Part of a small language model's weights: 6 heads of 32, RMSNorm before each block.
Each number is 128 + 32 x the weight over its row's rms, rounded and kept within 0 to 255. Layers, rows and columns count from 0. The size above them is the row's rms in percent of the matrix's.

# layer 4 MLP down, 192x768, rms 0.0652, rows 105-153, columns 640-703
size [100  95 103 100 104  97  97  98 105 100 102 101 101  95  98  99 100  96  97 101 103 100 104 103 101  97 102 104  99 103  98 104  97 102 103  97  98  99 105  97  98 100  96  95  95 102  97 103  99]
[[132 125 167 156 118 125  75 160 113 109 133 105 150 123  88 159 100 184 123 161 104 106 128  62 153 157  82 138 162 125 101 147 123 170 149 137  88 118 115 125  49 121 129  52 140 168 147 173 100 107 127 120 125 157 135  66 160 140  82  65 128 130 122 144]
 [125 139 135  73 125  96 103 157 102 163  96 145 118 123 156  62 100  96 173 101 155 117 136 170 123 149 115 173  85 101 121 103 122  89 134 132  96 126 124 122 147 146 146  75 152 110 123  54 121 108  80 127 147 155  40 127 112 175 133 125 116  97 102 153]
 [150 150 121 142 144 167  92 210  77 132 118 148 152  61 115  94 134 139 119 126  97 127 131 134 181 105 144  98  87 159 161 117 127  84  94 139 124 168 187 127  62 109 138 134 121 161 134 146 127 109 160 165 172  89 122 100 122 149 158 174  79 142  73 172]
 [179 106  85  52 164 118 151 113  78 135 137 184 117  92 117 119 107  89 156 162 104  83 152 111 171 132  82 169 133 142 168 113  94 141 179  99 151 131  97 139 155 124 123 130 139 115 160 115 180 181  78 129  88 138 107 130 111 137 105  87 150  65 159 162]
 [118 172 137  88 100 137 157  62 137 106 108 151 138 159 133  96  70 120 105  92 113 124 114 100 135 197 192 150  99 181 120 102 134  87 180 160 148 109  75  66 120  87 114  88 165  91 118  93  41  99 147 159  72 171 157 112 114 125 107  83  89 167 135 109]
 [127 151  61 116  56 138 162 161 104 122 141 115 165 101  50 107 139 136  89  89 171 107  73 125  89 154  99 145 152  94 112  99 120  73 179  69 158 143 150 129 139 141 172 135  99  97 124 150 127 152 169 160 153 191  87  62  85 105 149 113 195 155 139 125]
 [ 94  83 103 147 150 129 103  90 176 180 129 156 167 170 153 113  95 175 150 133 114  68 121  85 175 176  98 144 128 164 172 116  73  98 166 149 112 157  75  92 137 157 143 117  52 117 125  90 167  78 137  66 119 126  96  89 154 182 134  74 125 119  51 132]
 [223  92 148 149 187 145 162 115  92  79 114 145 133 153 104  59 111 146 126 126 213 199 100 124 119 149 120 145 160  94 166 166 141  72 145 159 133 163 168  59  89 136 131 161  54 158 159  90  96 108 170 161 120 145 106 124 147 155  88 150 127 144 109 180]
 [105 122 152 106 142 150  59 102 144  87 142 109 151  92  84 119 121 130 119 121 105 120 100 134 134  87  91 105 151 156  85 197  68 134 186 102 137  97 140 104  98 115 139  86 103  77 151 115 120 128 205 147 108  84 124 128 168 114  96  94  81 143  83 112]
 [138 126 150 126 107 135  97 115 168 148 151 102 136 173  92 108 125 152 140  66 138 153 116 158  78 127 175 122  80 151 191 166 135 104 149 109 170 113 145 185 148  87  82 163 114 118  83 150  58 141 150 117 111 121  86 143 121  96  89 166  99 154 136 152]
 [142 123 127  72  85 184  63 159 123 142  85 147 134 106 125 151 167 140  99  80 113 128 111 121  87 115  98 129 111 154 160 175 145 158 126 124 144 135  78 116  74  80 132 107  93 154 152 143 124 121  96 118 184 129 126 122 135 150 152 216 150 172 163 113]
 [149 133 111 104 185  91 101 134 149  54 176 122 108 163 133 140 122 150 154 105 113 133 103 144 147 107 147 147 111 124  99 108 165 137 159 106 122  82 122  87  89 124 113 119 120 100 181 112  97 149 168 119 115 127 107 156  92 108 126 185 111 108 136 127]
 [129 101 109  86 176  80 112 139 144 151  84 109 144  88 153 100 147 131 128 143 159 120 142 116  93 138 104 139 158  74 110 136 138 164 146 149 160 108 151 143 126 154 115 110 114 101 135 152 101 113 133 182 119 162 141 119 119 148 138 117 174 171 157 117]
 [134 146 113 104  92 122 160 113 113 152 114 126 155 112 161 136 175 191 239  92 128 122 156 167 164  99 142 199 172  61 122 153 168 130  95 106 181 208  74 112 167 158 131 164  90  78 116 128  99 158  97 151 113 124 143 106 197 129 140  74 155 115 137 159]
 [144 132 140 103 151 129  90  96 104 118  77 160 117  69 103  93 145 102 166 130  85 163 141 128 116 110 163 107  97 113 138 121 132 122 177  79 153 167 149 114 132 113 102 142 146 163 156 137 101  97  97 121 153 106 123 156 146  71  66  86 124  94 134 132]
 [143 106 128 176 144 133 148 116 167 150 103 207 151 126  68 127 100 149 162 110 108  93 150 137 194  97  96 134 125 161  53  79 171  95 189  90 156  83 154  60 165 148 148 116 106 144 119 151 142  86 195 161 149  60 129  35 137 114 118 186  89 111  83 186]
 [102  71 180 145 129 136 125 131 159 153 131 125  98 121 115 100 113  89 117 176 104  73 103 132  96 152 153  98 160 128 154  96 171 137 130 107 108 142 123 170 117 179 108 127 157 144 104 154 116 118  81 147 149 142 144 164 106 128  96 127  55 104  89 133]
 [109 128 117 102 107 135 127 127  92 127 143 126  89 130 151 102  92 158 116  86 155  95 154 141  97  76 129 125 182 118 144 125 129 127 136 142  74  81 120 136  98  99 105 133 171 104 151 118  87 152 198 164  95 135 158 157 162 165 148 132 159 153 110 146]
 [128  83 114  98 113 109 164 161  90 167  74  95 169 115 118  94 124 108 100 120  85  81 145 140 182 112 151 104  98  55 115 171 118 118 132  96 137 129 110 130 166 162 158 124 134 153 159 144 140 165 135  93 132 126 109  93 183 190  94 149  79 151 102 177]
 [134 121  69 113  96 137 144 144 151 142 108 122 153 132 154 132 149 155 175  94 182 109 169 103 174 172 120 223 183 113 100 114  97 121 124  69 102  77 178  99 136 173  80 119 161  90 124 122 110  72  90 103  89 189 121 153 151  90 134 159 158 153 167  94]
 [137 116 182 109 143  90 128  73 142 143  72 215 162 127 105 146 151 129 137 139  91 110 143 121 149 101 104 116  57 114 117 115 123 145 114 135  87 100 123 150 147 165  99 155 149  92 145 110 146 139 217  92 114 130 157 108  56 143 166  61  99 100  90 123]
 [142 117 239 129 135 126 110  88  82 155 102  96 135  66 119 187 171 171 134 141 145 139 134 138  89 159 114 160 119  41 133 146 176  48  93  47 135 125 134 132 108 115 125  66 176 173 157 145  89 105 156 110  88 167 150 107 124  70 160  48 106 146 106  97]
 [ 69 135 126  84 212 136 111 122 138 189 130 122 160  94 117  76 168 147 166 102 135 104  99 106 150 137 134 120 174 128 154 111 136 166 142 162 129 157  98 147 124 120 107  83 120 152  78 121 112  87 160 133 129 120 138 137 118 173 155 135 166 127  68 119]
 [118 146  88  68 100 132 103 120 125 109 167  69 162 129 139 154 127 145  80 142 115  98 179 160  63 139 143 111 147  89 118 155 156  94 148  96 132 125 152 147 163 152  99 101 131 177 133 128 130 167 123 161 170  66  84 119 154 140 121  64 138 130 165 130]
 [131 128 124  89 164 138 125 144 200 162 116 112  97 122 100 194 140 154 144  98  97 115 147  95 123 140 100 117 119 112 144 144 168 117 144 107 149  78  78 127 118 136 152 116 210 138  93 145 157 138 133 119 133 125  99 169 107 110 110  75 125 120 156 127]
 [161 210 152 149 144 175 132 134  97  75 110 153 124 146 132 103 158 147 165 115 125  88 105 155  93 167 110 107 181 147 131 138 166 151 100 102 112 109 162 118 149 137 135 159 164 181  98  80 120 138 180 122 157  85 141 119 131 126 107  74 153  78  77 163]
 [111 120 108 189 112  90 140 147 105 148 130 127 124 118 125  77 150  72 117 132  91 104  63 150 135 140 140  70 112 115  86  94 119 111 123  90 112 124 169 140  83  58 109 133 186 138 139 138 182 150 109 166 189 186 170 141 119 156 121 174 108 139 109  90]
 [ 99 150 149  84  66 128 161 190 161 111  62 135 117 144  90 169 102  63  60 107 131 180 118 105 115 102 170 123 187 126 106 171  84 148 111 141 164  88 153 138  92 132 118 115 113 108 167 133 134 140 121 100 172 132 139  96 111 143 168 135 134 117  98  85]
 [ 86  99 100  68 104 174  77 101 102 122 177 131 166  72 136 127  98 157  81  97 177 183 169 125 131  80 131 101 102 131 137 128 129 107 154 147 122 122  60 112  79 133 159  29 104 125 138 169 144 139 147 110 119 180 125 131 106  88  90 145 124 112 178 124]
 [113 157 145 201 114 132  88 142 143 104 153 151  81 127 110 102 131  91 144 114 133 102 109 141 156 146 153  99 170 155 146 171 134 113 138 155 177 184 114  96 127  96 147 155  65 156 152 119 161  89 134 132 152 108  96  91 112 117 112 153 117  95 129 125]
 [130 149 119 192 119 128 123 112  65 178 102 143 118 154  89 157 132 164 106 173 128 180 103 147 105 109  82 154 147  69 130 132 113 141 155  71 120 184  78  95 101 113 142 114  86 149 138 119 133 117 147 128 132 107  99  95 153 104 112 164 110 146 127 154]
 [128 122 120  80  99 130  54 188 166 124 167 146 117  90  93 149 111 111 109 137 138 128 127 105 104  71  85 121 171 153 113 147 129  93 119 137 142 138 151 162 125 139 130 159  70 220 130 145  86 127 160 128 111 114  97 137 129 139 135 152 131  67 145 140]
 [ 84 134 200 101 144  76  49 133  95 105 129 160 131 146 155  87 115 151 126 182 132 152 131  69 157 113 127 102 116 140 114 103 160 126  97 116 104 115 164  89 163 102 122  94 106 145 169 103 156  70 103 125 163 110 161 129 165 136 130  75 155 119 145 168]
 [131 150 127  93 134 148 152 120 131 171 132 114  96  77 137  84 162 180 158 115 119 215 134 150 131 123 120 133 103 114 149 165 131 150 122 129  86 141 169 184 173 109 170 102 148 176  93 120 130 152 180 120  70 102 119 167 105 205 137 168 170 107 142 160]
 [110 123  99 103 143 111 142 139 124 131 129 147 102 124 119  86  82 143 136 134 188  75 111 147 105 129 163 141 204  97 148 188 136 138 113 145 133 150 141 147 118 136 157  51 143 129 133 116 142  99 161 121 140 152 172 128 148  49 146  95 169 136 137 145]
 [135 160 116 186 128 157 122 175 144 114 141 166  90 111 121 102 164 134 132 152 149 152 139 120 174 109  78  99 134 182 181 147 166 107 174 100 112 137 130 126 137 135 149  74 109 126 121 142 172 177 123 167 125 106 159 106 160 130 109  93 171 102  99 187]
 [155 123 144 133 113 118 128 114 208 168 122 104  85 188 115  98 111 119  81 130 113 133 122 100 168 170 141  72 114 118 149 145 156 129  75 117 124 148 158 158 100 158 120 138 121  97  94 143 129 115 197 140 156  91 102  98  86  78 148  89 109 124 105 126]
 [163 132 159 132  77 135 146 143 107  95 150 144 171 144 124 190  94 172 158 156 111 120 135 154  92 155  95 103 148 113 148 134 124 135 159 118 150 141 125 102 110  95 137 123 123  90 167  68 140 165  94 194 189 128 176  77 133 207  99 147 150  92  78  92]
 [ 75 117 112 160  98 151 104  92 139  90  99 112  96 102  48 215 156 164 123 151 107 179 104  51 127 164 105  93 114  54 144  95  92 173 163 143  84 127 110 105 153 135 150 133 152 118 105 151 171 188 115  64 140 101 147 133 158 138 145 145 133 142  62 123]
 [180 122 136  65  81 113 157 175 193 133 168 147 177 147 148  72  77 125 148  64 121  85 104 143  94 139 112  87 109  81 115 166 113 146 108 138 172  94 135 160 133  88  97 151 130 219 153 127 125 134 129 172 151 140 108 118  84  83 172 157 141 109 153  62]
 [102 116 158 140  83 115 143 100 116 131 109 157 100 101 130  96 157 120 138 151 142 117 113 163 120 138 131  74 176 232 114 115 176 137 147  99  84 130 126 146 137 112 170 161 176 201 113 176 182 104  48  59 175 128 124 113 105 138 139 129  66  92 201 143]
 [ 99 106 100  67 120 121 127  53  73 119  90 166 168 121 144 109 136 109 160 151 144 127 147 132  81 168  57 140  81 163 113 196 115  60 171 104 129 164 101 129 132 179 117 148 127  60 148 142 122 145 115  93  95 139 105  95 193 142 124  89 180  92 125 159]
 [117 100 144 118 104 113 135 123 125 164 146 114 139  62  88 101 147 141 167  99  94 120 100 127  94 157 145 140 113  67 142 170  58 161 119  95 131  87 134 131  88 100 127  87  51 124 132 166  88 104 112 131 129 179 100 137  99 124 123 137 131 112 154 132]
 [ 89 195 139  90 164 126 167 109 170 150  95 160 118 129 123 123 116 146 144 126 112 138 151 110 125 171 180 104  88  95 128  64 142 105  85 104  75 134 147 131 135 128 118 117 129 114 173 155 105  95 103 141 186 102 152 122 164 147 134 143 133  94  79 164]
 [142 160  73 156 116  95 147 135 138 135  97  74 131 166  87 142  87 151 143 142 138 137  62 170 121  78  82 100 176 138  71 168 155 151  97 149 126 103 189 139  94 173 165 181 116 165 143  67  92 122 104 170 131 173 120  42 166  63  90 166  64 179 173 135]
 [141 180 123 151 131 153 113 122 146 127 159 106 141 138 177  90 125  91 101 126 158  70 182 137  85 148 159 132 135 158 136 100 137 149 192 158  70 165 128  92  90 147  98  80 147 170 100  68 111 102 104 146  79 133  86 168 155 110 122 169 169 118  91 143]
 [134 173 158 123 159 130  71  91 168 160  83  73 115 116 130 145 136 136 124 126 168  77 131 159 154 124 118 184 143 113 149 119 124 115 149 151 166 126  85 136 179  65  81 135 110  92 129 162 175 173 154 194 158 136 128 122 143 138 127 100 120 162  62 176]
 [124  86 108 133 144  73 125  99 123 179 118 116 136  80 104  44 106 132  84 165 103  93 111 158 183  43 151 136  87 102 135 150 128 161 110  45 177 189 139 105 144 109  91 135 102 194 165 138  91 112 132 123 146 100 124 123 106  87 105 182 138 164  72 155]
 [133 101  89  89 172  98 156 118 129 178 169 140 117 149  97 119  70 156  91 122 147  67 104 111 176 125 190 122 100 161  94 119 148 100  50 169 207  91  96 102 152 162 130 145 142 156 134 100 142 168 160  72 163 116 120 111 149  89 133 164 127 182 138  81]]